Each number is 50 + 10 x the weight over its row's rms, rounded and kept within 0 to 99. Layers, rows and columns count from 0. The size before them is the row's rms in percent of the matrix's.

# layer 14 MLP up, 3200x640, rms 0.0346, rows 972-1015, columns 160-239
113:45 52 37 33 61 46 54 41 48 59 55 59 37 41 59 44 49 38 40 47 45 49 38 54 51 43 64 69 48 68 60 55 55 45 45 68 54 36 58 51 28 49 63 40 49 44 47 61 52 54 36 68 58 45 61 42 54 44 55 50 49 54 51 58 60 41 55 59 46 53 62 34 56 53 38 43 42 49 41 67
095:46 63 51 58 18 48 45 58 56 27 68 30 67 59 39 43 43 34 49 40 26 46 64 44 53 69 40 57 27 56 58 50 75 73 53 71 59 32 38 51 50 55 36 67 58 58 48 40 72 51 39 48 45 61 52 48 60 49 47 50 61 45 73 56 48 45 38 32 48 19 45 37 56 51 53 63 51 62 52 39
119:28 51 49 44 52 35 70 35 58 61 37 55 39 47 61 46 50 47 48 47 49 49 48 43 53 60 53 53 33 61 36 59 63 54 59 37 43 67 47 55 53 67 52 58 48 41 67 36 40 51 39 44 49 46 55 57 59 55 23 77 50 56 24 65 52 50 54 48 32 53 74 59 37 48 46 58 54 33 53 54
094:56 63 67 59 46 65 59 47 43 59 40 63 44 37 35 43 43 49 41 43 67 42 57 61 43 67 29 49 32 67 58 73 58 56 36 50 39 39 56 65 55 54 44 47 34 55 45 71 46 55 55 43 28 50 37 54 52 43 67 58 48 27 53 57 54 59 40 40 57 60 65 54 40 32 46 47 64 43 39 69
086:53 62 41 64 41 42 52 42 47 46 39 60 41 51 43 49 37 49 51 49 47 49 44 64 62 41 47 49 45 55 45 47 48 42 67 44 36 47 54 55 54 67 58 57 39 63 49 54 25 42 33 66 49 56 58 34 52 57 44 39 63 50 45 67 43 55 69 67 50 48 45 56 57 50 67 49 50 52 42 56
118:43 59 60 35 52 46 39 53 58 71 49 31 43 48 51 32 52 43 52 58 61 39 57 46 39 51 55 60 47 33 39 43 52 60 70 24 45 38 47 43 65 56 42 55 49 31 51 52 51 49 56 33 43 59 66 41 58 36 58 53 62 47 47 66 54 60 38 47 38 44 53 57 34 53 64 63 40 59 62 68
110:37 41 52 55 59 52 46 45 43 34 58 52 44 50 58 49 48 44 55 40 54 51 52 37 43 33 42 43 46 40 49 40 37 35 34 42 42 49 56 59 54 38 44 39 54 54 58 36 47 36 41 79 51 57 42 48 28 41 53 44 58 55 40 66 51 65 55 55 47 64 61 55 33 50 52 40 42 61 55 51
097:56 55 57 38 54 53 34 38 46 57 48 37 53 49 45 42 45 41 61 60 62 50 52 39 53 59 64 46 63 50 31 49 42 60 56 57 49 52 38 48 65 73 53 41 50 54 45 76 44 51 47 59 49 54 43 43 57 45 45 54 56 46 55 61 50 60 59 43 63 47 34 46 55 32 56 46 50 38 67 22
113:44 56 52 50 63 50 75 66 54 47 59 48 47 67 57 44 49 45 44 59 72 52 67 62 51 51 65 44 36 43 55 42 59 61 32 60 40 58 43 56 52 43 46 49 43 50 55 47 56 48 51 54 53 31 63 53 40 32 59 60 55 53 43 53 54 52 49 59 41 62 50 50 34 51 48 51 45 42 61 53
089:62 43 44 46 47 66 34 47 58 49 50 54 63 53 41 75 48 53 47 47 63 43 58 62 43 53 58 46 67 32 58 48 37 31 70 47 36 38 65 53 50 35 61 62 71 56 44 56 50 55 47 47 64 46 35 37 44 67 25 69 49 48 62 43 65 34 65 58 38 39 69 40 39 47 59 36 57 60 48 52
103:40 65 37 39 54 51 29 40 49 58 42 33 59 44 58 57 69 51 63 55 29 53 58 53 54 36 36 40 72 29 39 52 59 38 49 44 29 57 48 47 51 37 61 55 53 41 55 42 44 45 55 51 51 43 43 57 43 51 50 49 52 57 48 49 30 68 43 48 66 49 36 40 39 46 56 44 54 58 56 55
107:43 61 66 54 38 63 36 50 46 45 51 40 65 63 79 58 47 51 49 50 44 68 40 61 56 61 39 45 44 44 60 44 40 48 61 49 43 52 62 50 38 54 49 53 68 36 40 49 60 45 66 48 58 70 50 67 71 32 43 57 45 52 49 45 65 71 56 48 47 31 44 68 44 42 68 58 54 57 64 59
094:59 58 62 46 62 47 66 41 43 31 55 56 44 57 58 41 39 43 50 49 59 54 54 66 39 62 49 46 51 44 45 61 48 42 32 46 35 43 55 50 44 72 51 55 33 56 50 63 51 43 47 55 62 35 47 55 52 52 45 41 48 52 61 68 47 60 52 44 47 64 37 66 58 58 57 67 40 40 53 24
106:47 37 62 55 52 61 63 43 57 55 66 69 28 42 60 34 40 56 64 58 40 35 45 52 51 47 64 58 51 50 47 49 61 52 51 54 59 66 39 56 48 43 43 51 67 35 74 65 42 43 63 62 44 49 39 58 58 56 58 52 58 51 40 44 38 48 36 54 41 42 42 53 57 51 45 53 40 51 58 67
105:32 53 41 56 55 50 39 45 43 63 45 65 44 74 53 60 42 36 49 55 42 52 41 47 39 47 49 39 37 56 66 36 43 48 60 62 60 60 44 36 42 48 40 63 48 54 44 70 36 53 56 57 35 40 61 35 64 71 55 34 45 51 58 56 42 50 60 50 42 42 50 36 36 49 43 20 48 29 53 59
094:50 56 48 31 63 36 44 60 45 26 43 36 50 34 52 42 44 59 64 46 37 52 53 51 39 51 57 63 57 60 47 44 56 61 46 40 51 53 60 51 53 42 42 52 51 46 63 69 43 62 64 58 46 59 65 65 58 34 39 59 48 43 57 69 40 35 42 67 41 68 53 56 48 35 32 41 54 56 43 54
095:53 51 46 67 63 51 51 54 48 68 53 56 58 69 43 62 39 54 54 43 59 65 60 68 48 58 43 61 38 52 51 58 47 53 38 51 64 46 43 65 61 60 44 44 49 52 43 58 57 51 67 41 53 45 42 57 50 48 41 43 55 55 56 48 64 46 61 36 49 46 55 50 44 30 47 34 57 65 34 66
111:53 57 48 45 52 54 65 45 62 49 64 55 60 48 35 35 64 59 47 70 56 58 65 60 61 48 52 26 36 33 57 37 55 41 44 60 30 31 57 50 56 36 56 49 56 32 49 65 63 65 55 42 64 51 53 67 60 33 47 52 35 69 62 60 37 53 39 63 55 33 54 41 54 38 33 71 49 59 42 47
098:49 43 57 58 45 45 54 50 56 63 50 54 67 37 68 49 42 53 50 66 53 51 40 75 46 64 57 57 59 61 53 50 62 56 55 39 48 40 44 20 48 39 35 44 39 44 45 56 66 39 56 53 45 35 57 56 63 55 35 48 47 50 61 40 54 50 46 39 48 42 61 53 52 55 49 63 46 37 36 42
092:40 68 48 48 47 44 25 47 47 52 57 62 41 53 56 55 36 32 40 69 48 58 55 67 42 52 62 39 43 51 52 70 50 48 59 47 62 50 49 59 45 58 50 66 34 59 28 58 52 67 42 51 40 49 50 46 44 30 50 49 42 76 74 52 39 39 50 47 46 48 40 49 49 50 58 54 64 44 58 60
097:47 59 52 41 46 48 44 57 47 40 62 40 60 48 68 41 47 45 63 49 54 61 49 63 51 37 63 65 54 49 50 67 48 42 66 47 74 41 40 43 54 44 41 60 65 42 45 40 51 61 42 54 58 20 54 65 40 60 55 51 45 52 45 57 40 65 42 52 50 50 61 61 63 55 37 34 38 35 49 59
092:47 43 32 46 57 64 44 51 52 39 51 47 55 54 52 61 61 33 46 50 51 45 54 54 50 44 51 58 54 39 28 39 28 70 63 53 44 50 40 57 47 50 44 51 56 35 53 67 42 53 45 37 36 49 62 51 40 63 53 33 56 53 61 57 42 38 30 44 40 60 70 38 35 44 31 61 55 47 62 51
094:48 45 51 46 50 53 37 59 55 53 41 39 55 55 49 50 32 53 31 58 39 32 48 38 37 56 58 49 62 48 58 35 44 46 43 48 48 47 42 60 40 56 48 46 52 43 50 53 46 67 56 42 60 64 54 46 30 51 45 61 54 45 49 60 51 52 50 65 53 35 44 56 43 58 48 45 55 45 46 34
108:62 20 48 58 54 33 49 58 42 54 38 55 52 35 46 46 46 50 64 46 56 40 43 57 31 47 60 43 46 61 51 52 45 63 36 65 50 33 62 41 53 53 58 57 53 41 52 69 56 62 36 51 30 44 46 44 50 48 61 48 49 37 41 41 46 47 40 37 58 34 39 54 39 51 38 41 40 61 56 46
088:53 50 37 53 56 44 57 76 58 57 56 69 51 71 48 55 61 31 46 51 49 33 54 47 56 57 49 45 48 56 58 58 55 49 43 56 60 55 40 52 45 49 71 47 53 45 47 77 58 59 66 26 56 44 39 57 40 64 42 30 46 51 58 42 72 63 49 57 61 42 64 39 46 59 68 58 39 47 68 34
147:37 52 49 57 59 51 54 68 39 51 56 41 54 60 51 47 57 45 63 65 54 56 52 58 50 48 40 44 49 42 64 57 54 71 36 31 59 61 36 60 49 65 51 58 52 45 33 53 45 65 45 39 54 58 55 41 61 37 45 57 64 64 56 58 29 40 36 40 51 51 40 56 66 59 50 45 50 51 42 46
098:46 44 40 40 60 38 38 48 31 45 59 58 57 52 52 38 40 57 36 70 67 40 52 26 36 40 39 33 53 44 51 42 67 41 67 44 56 50 52 41 44 51 70 48 64 61 51 48 43 38 38 55 66 62 62 38 31 59 55 46 57 29 38 54 49 62 56 46 49 47 44 55 48 38 61 41 59 69 45 55
082:51 53 61 48 41 36 47 55 45 38 52 56 58 42 33 56 47 55 55 54 63 46 44 47 57 37 64 56 53 55 46 55 56 48 59 33 45 60 46 49 61 40 51 40 75 69 51 39 47 53 52 38 36 38 52 49 39 64 33 59 40 48 61 41 58 46 54 39 62 46 50 45 52 41 46 44 47 57 49 49
093:44 49 50 48 42 57 67 55 45 61 50 38 53 41 31 38 41 49 45 52 51 49 62 48 44 59 63 36 50 52 46 30 54 50 44 59 38 46 39 56 54 73 53 64 54 65 46 50 58 43 22 80 51 39 55 35 54 36 36 48 52 58 42 65 46 71 53 56 42 42 51 56 52 42 44 62 51 52 61 68
102:59 67 59 50 50 58 44 59 53 46 49 56 45 69 50 58 46 59 56 35 50 61 49 45 53 53 29 62 56 67 54 46 68 52 61 54 59 73 49 58 46 63 63 52 47 35 46 52 50 51 45 43 65 51 54 43 55 61 58 55 58 41 52 66 56 45 41 56 40 44 38 30 50 54 40 56 44 47 47 49
106:55 83 54 32 53 50 62 48 38 55 38 48 38 51 52 51 63 47 37 47 46 52 54 53 49 53 39 61 48 29 58 40 47 43 44 35 57 54 55 41 49 56 59 48 41 49 55 67 56 44 26 55 26 43 68 26 42 63 33 41 44 53 43 51 61 59 66 41 32 59 49 63 44 51 41 66 40 59 52 48
109:53 57 46 39 49 49 64 66 34 46 60 55 47 61 51 61 57 50 59 57 53 49 45 62 56 71 35 41 54 54 53 55 45 57 44 56 55 42 51 62 46 56 46 57 44 57 52 56 45 43 39 43 52 65 61 48 39 71 71 54 62 63 58 55 64 76 47 49 41 50 75 43 44 53 52 44 55 53 58 56
102:39 59 51 37 47 46 67 72 39 49 60 27 42 41 39 56 63 51 30 54 49 40 58 62 70 43 44 49 65 66 54 59 44 38 41 37 64 61 56 42 66 41 50 58 64 50 45 49 54 51 29 40 58 37 48 53 54 57 67 49 62 51 59 36 38 53 39 56 56 26 55 50 35 54 67 42 56 73 70 46
096:50 56 29 34 53 36 57 36 40 43 56 44 30 49 52 51 55 48 37 56 47 63 40 57 51 24 49 58 43 36 47 56 43 42 55 59 59 57 45 61 45 35 43 61 51 39 51 47 42 46 29 56 33 58 42 44 46 58 50 49 69 52 42 47 43 59 43 39 27 63 51 48 32 35 53 45 48 47 50 50
096:54 38 54 40 47 62 57 39 45 62 64 56 50 34 64 46 86 52 36 54 61 52 52 37 58 45 38 45 57 63 38 47 61 42 66 51 44 38 58 56 42 40 54 44 40 46 36 58 60 51 59 48 58 59 42 45 65 49 30 45 54 43 54 44 62 71 50 52 47 59 54 52 36 46 51 45 52 58 45 56
114:50 49 40 48 42 45 50 60 41 32 50 50 38 58 30 46 25 53 39 51 69 24 65 43 20 56 71 22 54 41 42 55 43 55 67 57 59 55 47 59 46 45 69 49 57 43 53 53 55 48 59 64 45 47 57 55 40 67 54 24 53 61 66 54 64 29 45 40 59 44 36 49 53 63 55 49 58 47 53 48
095:50 45 37 61 58 62 54 59 55 69 43 40 54 54 47 52 60 56 64 53 37 63 45 45 67 49 32 51 55 42 52 62 34 45 40 45 40 33 39 38 53 58 49 53 53 49 52 42 56 48 46 44 52 38 50 69 53 57 63 63 52 34 35 32 38 72 61 39 37 49 67 50 42 56 54 60 43 29 55 44
085:45 65 31 68 50 44 65 59 38 35 59 43 54 38 39 40 56 57 51 68 62 29 49 45 44 46 32 34 50 33 54 53 58 30 30 47 40 73 47 29 36 34 61 38 63 46 47 44 44 48 63 49 76 60 42 37 56 42 56 50 35 42 53 56 62 31 52 56 51 65 69 41 46 49 31 55 43 42 45 49
095:45 66 46 44 55 35 50 43 61 37 64 29 52 54 42 39 44 64 47 55 51 52 51 37 43 40 57 47 53 42 46 45 57 57 60 57 49 48 43 42 51 49 42 61 41 63 39 38 58 43 43 40 36 52 44 62 43 59 50 62 52 57 68 49 79 36 17 64 59 35 53 31 49 64 49 51 28 57 64 59
107:53 46 46 55 51 52 55 48 57 49 45 55 48 45 20 47 70 44 47 55 37 56 53 52 46 70 49 46 55 40 54 44 55 46 39 49 51 67 41 57 57 61 34 62 48 48 54 42 39 59 50 69 55 52 34 43 48 47 75 68 44 57 60 52 48 65 50 38 42 28 50 51 57 56 78 48 49 32 44 48
104:47 51 57 44 49 51 35 50 39 53 36 39 92 40 67 38 42 58 38 59 61 54 36 60 47 51 56 44 47 49 44 41 44 52 36 49 64 47 65 48 38 63 45 56 63 36 35 54 59 52 55 29 60 53 43 31 46 51 61 48 64 36 53 51 64 55 31 39 79 43 69 45 63 37 41 61 52 48 53 62
090:54 55 69 43 50 57 52 54 48 46 20 54 37 47 46 49 53 44 35 40 49 39 45 33 52 53 31 47 47 55 38 50 61 50 42 52 35 50 47 29 66 57 26 63 45 50 49 52 51 40 54 46 44 55 38 45 48 58 57 61 53 45 36 51 57 30 45 48 57 55 56 54 48 43 64 55 44 61 44 55
094:42 37 50 66 49 36 55 45 56 35 52 48 57 59 43 45 39 47 54 52 54 60 56 52 42 45 54 37 62 27 40 54 55 46 37 48 40 26 50 68 52 41 59 46 54 57 53 67 60 59 61 51 57 55 54 65 53 45 73 48 33 30 48 60 62 62 62 47 47 56 59 42 52 62 54 60 47 60 31 52
104:33 67 63 39 66 44 51 63 67 66 69 58 51 57 41 64 48 55 57 48 33 62 64 65 72 52 46 59 54 40 55 46 49 44 51 50 57 51 48 46 48 51 44 41 58 51 28 70 49 49 47 52 51 51 36 52 45 44 51 45 51 40 45 46 61 40 53 67 39 46 40 30 55 44 56 31 32 41 44 60
# layer 14 MLP down (transposed), 3200x640, rms 0.0339, rows 972-1015, columns 160-239
107:56 70 43 51 42 41 51 53 57 50 39 57 61 50 43 42 37 58 58 60 36 59 43 36 49 51 42 37 48 44 54 59 25 55 35 47 52 63 37 55 42 39 54 25 14 46 52 43 68 67 47 61 49 43 76 33 45 57 42 46 43 43 46 60 56 29 52 72 55 45 61 53 57 31 41 63 55 43 38 64
092:57 59 56 62 50 52 61 57 66 41 45 53 44 53 57 59 46 50 58 43 57 44 51 47 55 52 37 59 57 50 36 55 42 60 63 42 62 36 47 48 48 42 51 61 42 37 50 54 48 62 39 40 59 46 09 46 41 49 53 57 61 53 59 43 48 41 56 82 51 61 41 49 55 52 65 50 60 60 63 50
122:46 74 34 28 46 55 55 42 62 70 59 42 44 55 45 65 21 65 54 38 48 46 61 56 52 54 43 56 45 43 56 54 38 48 66 52 46 63 65 68 39 52 52 72 59 47 50 49 32 56 47 73 32 48 52 61 61 47 62 50 47 57 43 47 47 51 75 50 43 37 50 34 57 44 51 45 66 39 56 52
093:36 64 48 36 58 50 65 44 56 57 45 48 63 50 64 39 56 58 53 51 46 47 42 62 61 39 63 48 54 52 47 56 45 42 45 39 56 56 39 54 56 47 56 55 26 51 48 44 48 54 56 58 62 74 27 42 56 53 49 45 65 31 53 54 50 59 48 48 37 31 36 68 38 40 45 44 43 60 37 69
082:38 42 62 39 49 63 47 68 62 61 48 49 35 35 54 39 20 57 63 43 66 50 38 55 64 46 60 49 46 43 53 36 38 60 47 55 59 59 20 49 57 59 45 63 64 60 39 51 57 40 41 56 42 40 26 45 48 52 42 35 53 42 53 36 61 40 52 52 68 43 56 76 37 58 52 47 33 41 32 56
112:67 63 39 44 42 51 36 55 40 70 40 23 26 27 64 42 37 47 53 48 58 43 48 43 38 46 61 31 49 45 46 28 58 53 46 63 64 44 56 44 45 47 53 38 51 68 54 42 57 72 41 31 53 51 42 62 65 48 58 55 64 45 49 69 49 54 34 59 48 54 44 58 58 47 45 47 38 42 62 43
119:36 52 68 57 47 52 48 68 34 39 50 52 43 58 64 45 61 63 47 54 43 60 63 55 53 47 54 51 45 67 59 33 59 70 63 48 55 19 50 54 41 39 53 56 49 58 35 67 33 40 60 43 64 46 60 54 43 67 47 55 37 54 54 60 50 44 39 53 46 57 57 38 65 64 22 60 41 52 56 58
100:55 51 49 45 42 49 39 40 56 48 64 56 56 49 56 70 54 55 51 56 49 30 53 49 49 43 55 47 59 42 57 59 65 43 49 53 53 46 68 56 55 63 39 27 59 24 62 38 54 38 59 47 48 67 49 51 41 71 47 64 50 55 40 41 44 36 60 38 43 50 29 55 54 44 36 60 49 35 54 50
112:63 58 66 49 48 66 67 46 43 51 50 60 52 50 45 51 44 51 60 54 46 55 54 57 60 42 44 43 37 38 43 62 38 56 49 53 49 45 48 46 48 71 50 69 51 43 69 47 61 52 40 42 49 35 44 44 38 36 41 49 50 55 54 59 53 37 62 35 50 57 56 66 53 48 52 42 48 58 41 47
082:73 44 55 54 30 37 54 44 55 41 52 56 38 44 43 32 33 52 70 72 43 61 47 51 63 60 57 39 41 44 56 32 61 52 55 57 36 34 60 45 34 48 63 50 74 54 57 36 48 49 45 27 45 65 49 51 52 59 59 38 60 40 66 46 54 43 60 56 45 64 39 45 62 67 62 56 60 37 35 58
111:50 70 49 30 42 59 68 42 45 63 35 55 39 64 48 56 60 56 34 54 44 40 72 59 44 41 42 59 56 47 37 33 50 59 35 49 49 46 51 46 36 59 77 63 43 62 49 40 56 55 68 47 44 66 49 51 40 43 56 53 49 37 44 47 36 49 52 52 49 54 69 51 52 51 71 54 45 47 54 51
114:62 52 55 57 49 63 25 54 47 39 67 50 61 51 61 54 40 68 37 63 55 33 50 48 61 48 59 55 39 71 49 55 59 55 61 44 57 31 54 56 66 58 63 53 33 60 63 61 61 54 45 47 41 35 58 66 44 46 57 53 44 61 50 55 43 39 56 60 52 73 32 44 52 43 46 50 50 49 54 46
090:59 52 40 57 42 53 57 49 37 45 39 92 51 56 45 49 51 53 61 64 61 49 57 46 52 40 44 49 46 49 45 37 40 47 39 60 56 58 31 51 37 33 41 54 59 45 46 64 46 67 45 63 56 41 54 58 50 51 38 56 34 49 81 72 45 64 67 59 44 50 49 56 63 37 52 51 48 67 81 65
101:43 50 43 60 52 52 52 37 45 48 40 64 45 46 46 54 57 49 40 49 56 53 63 68 49 37 51 43 44 67 53 52 63 55 46 62 44 49 55 40 47 52 49 34 57 38 37 59 50 62 61 42 40 52 48 60 52 43 35 44 37 56 45 59 67 44 46 62 38 37 45 56 38 59 69 60 52 61 43 45
111:40 50 45 67 56 60 46 53 55 44 30 47 41 32 29 53 57 51 61 49 56 39 67 54 50 53 56 70 45 53 68 35 49 56 45 53 36 50 41 42 51 53 34 56 54 36 41 43 55 42 52 56 36 66 55 58 42 50 73 57 35 50 42 50 51 52 39 49 55 49 31 56 48 65 59 56 43 47 31 53
091:56 33 36 38 51 56 40 48 61 34 36 53 57 49 66 61 48 31 56 55 46 52 46 50 48 66 38 57 56 55 46 62 33 58 63 39 41 47 41 58 42 62 42 38 45 66 44 48 53 39 47 36 46 36 36 47 35 46 55 53 26 46 49 49 47 51 61 51 35 50 59 72 57 70 49 42 46 52 53 35
096:47 63 57 71 42 18 50 38 69 46 39 69 46 57 41 63 47 47 58 47 63 42 25 69 58 50 45 38 55 62 39 46 41 45 50 52 57 30 46 60 44 55 35 52 58 60 40 43 47 62 31 55 36 52 73 44 46 44 54 44 53 58 52 47 43 55 44 47 44 41 49 52 43 42 36 61 63 53 61 55
109:56 41 50 46 58 46 32 41 39 36 58 28 50 36 40 40 75 62 36 50 36 64 66 48 41 48 52 55 46 47 47 59 53 61 58 52 64 50 43 50 53 36 58 43 68 55 46 44 63 26 48 54 57 50 58 46 37 45 39 60 53 43 70 25 52 49 52 55 67 49 39 49 50 49 52 87 42 51 35 58
098:51 51 77 35 55 54 40 62 64 60 36 42 69 57 76 57 50 44 32 46 46 61 42 69 59 59 63 64 69 59 47 48 68 57 37 52 65 29 44 61 48 33 43 50 44 38 34 32 63 60 54 36 46 66 53 55 58 44 55 55 57 51 70 56 53 58 52 53 38 57 56 52 61 59 54 44 44 55 45 45
090:40 33 46 61 53 62 41 61 61 60 56 51 68 38 57 46 56 60 70 54 58 53 58 58 40 55 46 56 42 51 57 43 45 52 50 57 42 58 60 58 45 37 19 60 61 51 74 58 57 40 39 44 52 44 69 46 47 53 54 41 62 40 54 65 45 33 52 54 65 72 58 54 36 45 48 62 48 51 51 54
102:50 63 64 54 60 50 49 47 42 51 54 54 50 70 42 71 54 49 47 44 46 42 45 55 41 63 55 44 51 51 45 47 68 42 63 61 51 71 52 38 48 38 53 54 59 49 46 57 51 49 39 30 40 37 45 41 57 45 50 62 56 56 61 55 51 52 40 55 62 40 58 40 33 71 53 51 45 52 54 60
090:64 48 52 57 52 37 60 58 51 42 60 54 43 40 55 50 64 37 47 65 43 43 58 48 61 65 46 45 33 41 56 73 52 30 45 57 53 41 44 48 50 59 44 66 55 49 58 54 58 52 42 53 48 45 43 64 47 44 56 53 61 53 46 42 68 56 50 53 64 45 37 23 41 53 69 52 51 59 62 36
090:46 69 41 54 33 50 58 40 53 39 59 41 62 35 46 79 59 53 50 51 56 63 60 61 65 63 69 55 35 30 57 40 61 47 47 59 61 44 57 54 69 69 43 29 46 50 42 58 54 48 50 49 46 74 54 54 46 55 59 48 65 44 47 36 45 49 61 43 56 37 46 39 55 43 42 47 39 46 43 58
108:60 61 52 33 52 50 51 44 50 69 49 73 65 34 57 49 53 54 67 74 50 50 45 56 68 52 55 50 38 32 52 49 46 37 55 44 54 54 42 69 47 64 43 34 39 56 54 45 63 42 26 55 46 58 39 55 48 50 45 58 54 55 43 30 46 55 66 37 40 61 48 28 46 43 43 46 52 30 52 50
085:44 46 46 48 58 52 40 44 69 61 65 39 40 51 62 53 26 58 51 66 53 61 40 46 55 33 38 40 47 50 53 49 53 24 59 43 53 55 47 48 51 32 54 17 50 51 46 61 75 54 75 54 35 57 52 16 58 53 39 56 45 52 55 53 58 36 48 34 30 56 51 45 50 38 62 49 51 47 60 45
137:62 34 43 38 47 38 66 40 40 69 54 60 45 42 74 51 54 56 49 49 56 38 40 50 55 58 32 56 55 44 54 43 59 43 63 59 44 63 46 34 41 58 23 51 37 62 55 32 35 50 58 55 40 60 25 51 63 58 35 58 27 56 47 65 62 35 43 72 62 59 47 46 53 35 45 53 66 52 58 59
101:33 40 72 47 42 62 69 45 55 44 58 68 72 27 53 33 45 45 49 58 44 40 62 42 70 33 64 49 56 52 52 36 49 49 55 50 40 37 47 55 55 66 56 49 52 62 38 47 49 43 62 32 60 45 65 46 58 51 57 51 40 52 39 39 45 55 55 48 56 51 58 36 42 37 49 40 48 49 40 55
083:50 55 47 29 60 53 47 46 24 33 49 47 52 53 55 52 38 35 51 50 57 48 40 26 52 52 48 46 47 38 39 55 39 58 42 48 61 56 61 45 51 71 63 39 44 38 47 34 48 66 56 61 56 38 55 38 53 50 67 58 58 58 71 49 58 55 68 54 53 48 47 55 68 52 53 40 53 48 47 54
089:59 49 55 50 61 64 53 49 48 63 60 37 73 46 45 46 35 41 46 59 55 71 38 53 62 47 35 33 57 70 40 58 53 73 45 37 44 33 50 40 51 51 62 49 48 46 44 54 50 53 52 48 55 54 61 44 42 55 61 56 37 64 67 52 45 45 56 48 39 67 52 51 45 54 51 31 32 46 50 40
098:47 53 39 57 46 63 63 39 43 48 53 39 55 46 50 40 48 58 48 38 37 52 57 57 43 46 46 59 34 48 57 48 37 61 33 69 41 64 42 36 58 58 61 54 54 46 45 59 56 50 45 51 35 58 51 56 47 53 58 44 69 30 45 63 46 58 64 42 64 55 45 58 60 58 50 61 52 58 58 47
107:55 39 37 58 62 54 49 59 44 48 59 33 45 35 43 42 47 48 46 43 56 44 59 64 58 63 40 41 56 47 55 50 62 61 37 64 47 42 48 61 55 39 56 38 63 37 40 47 61 28 50 41 56 45 39 45 61 52 53 40 39 52 70 45 54 34 56 54 60 45 49 50 58 53 60 78 70 49 57 47
120:60 50 57 36 57 50 37 57 33 59 62 48 70 43 32 52 64 57 39 45 52 40 47 48 43 50 59 43 41 36 38 35 64 38 48 47 37 45 43 72 49 54 59 39 46 59 50 36 50 46 41 58 55 51 44 53 49 32 51 43 56 40 46 58 54 48 64 53 49 45 43 43 58 45 54 56 37 46 45 50
106:54 49 58 59 61 44 74 57 42 54 55 67 33 62 49 43 45 50 53 50 39 39 40 48 63 53 41 55 61 60 44 59 39 29 35 53 39 53 58 58 53 53 38 50 62 47 60 41 56 69 57 66 46 55 41 34 46 51 53 46 61 44 51 53 27 45 49 53 61 39 44 47 57 60 71 41 40 50 60 35
097:49 52 57 58 47 61 53 55 56 43 62 50 61 42 58 47 50 56 26 61 55 43 48 58 49 48 47 69 55 45 58 44 34 47 30 74 54 56 58 60 39 48 45 62 58 51 50 55 48 52 66 48 56 55 00 42 62 61 54 50 45 59 45 55 41 43 53 55 51 54 55 38 51 49 57 69 37 51 43 46
095:45 35 51 39 51 44 53 41 50 49 71 47 41 54 49 60 57 46 39 64 58 28 34 55 69 66 46 56 48 32 42 44 50 49 61 51 64 51 50 45 48 57 43 46 51 47 52 69 51 53 51 52 38 60 58 60 41 63 38 49 46 47 41 38 55 51 27 59 49 36 39 53 48 41 47 33 43 50 44 33
108:47 33 39 50 44 48 36 37 30 62 57 53 55 51 56 53 51 42 31 47 56 54 43 57 66 53 55 52 59 38 43 59 49 57 60 45 61 51 43 49 42 26 59 45 29 48 38 59 46 49 58 69 56 57 25 56 55 56 43 49 60 56 45 40 47 49 29 45 40 49 42 51 51 74 41 51 60 34 51 42
090:56 57 50 72 44 56 52 59 59 65 44 45 40 55 55 66 64 41 33 45 31 42 38 71 55 56 42 55 57 53 52 69 71 44 47 46 62 41 46 56 44 60 40 39 49 48 45 47 42 49 37 51 47 47 48 69 53 46 53 39 48 45 46 44 56 75 45 59 35 65 50 45 49 33 50 46 48 51 44 69
081:58 43 55 48 58 74 39 38 36 48 65 35 58 63 50 53 56 67 56 45 63 58 53 57 36 48 39 55 44 28 59 61 49 48 52 52 57 72 47 53 44 37 51 58 58 54 45 46 54 46 67 62 56 45 48 56 55 21 64 69 48 44 54 54 58 49 67 42 53 52 45 38 63 47 50 66 48 49 52 50
092:47 53 40 53 62 50 40 47 29 62 79 47 55 55 43 38 65 56 55 61 50 62 47 49 50 51 46 43 61 52 40 47 53 36 60 67 34 43 52 52 48 66 60 56 54 46 50 60 45 22 41 70 52 55 42 36 48 52 45 55 43 43 39 65 47 55 63 51 58 52 46 49 58 61 54 53 42 43 45 46
105:72 36 40 47 59 44 60 42 49 47 55 47 56 38 70 65 46 40 67 57 58 37 59 56 58 58 43 53 50 40 48 52 50 55 26 47 62 61 48 46 62 46 50 35 46 25 41 72 36 64 46 60 43 64 71 53 59 47 49 60 61 51 75 45 56 56 63 62 53 33 58 52 48 72 47 39 35 48 68 67
109:57 54 49 56 57 28 47 51 53 51 51 56 36 59 56 45 42 51 47 44 71 49 25 54 48 32 60 44 48 61 38 55 59 49 41 43 49 60 30 58 64 45 56 66 28 33 53 58 50 48 34 47 53 46 36 52 36 52 53 55 57 62 58 57 54 43 48 40 68 39 50 53 51 53 41 50 53 81 55 43
097:38 41 47 55 67 48 40 62 60 51 61 57 39 44 52 48 64 58 45 41 47 56 63 48 55 61 41 52 47 57 33 63 60 58 34 59 50 47 46 54 37 42 52 55 57 58 54 49 57 33 37 52 41 54 36 51 50 43 50 46 72 54 58 34 45 57 48 46 54 34 70 50 46 56 40 65 48 37 71 53
095:42 51 59 50 58 40 44 42 34 57 46 43 37 33 56 46 63 71 47 55 41 46 63 50 45 42 65 57 49 39 48 45 42 35 62 40 48 35 41 64 38 50 52 37 54 61 49 49 38 66 50 62 68 49 55 45 37 48 58 43 41 44 44 59 43 50 56 34 30 53 41 74 46 41 36 47 41 49 52 43
108:51 47 48 36 59 43 32 31 19 40 53 58 60 44 55 54 59 55 35 53 70 55 63 54 41 53 56 49 48 48 47 44 56 45 44 41 64 46 44 58 68 46 53 59 65 49 53 55 55 46 47 44 54 40 57 53 31 51 51 42 49 52 62 47 39 48 42 55 59 48 70 44 55 42 70 38 50 33 43 59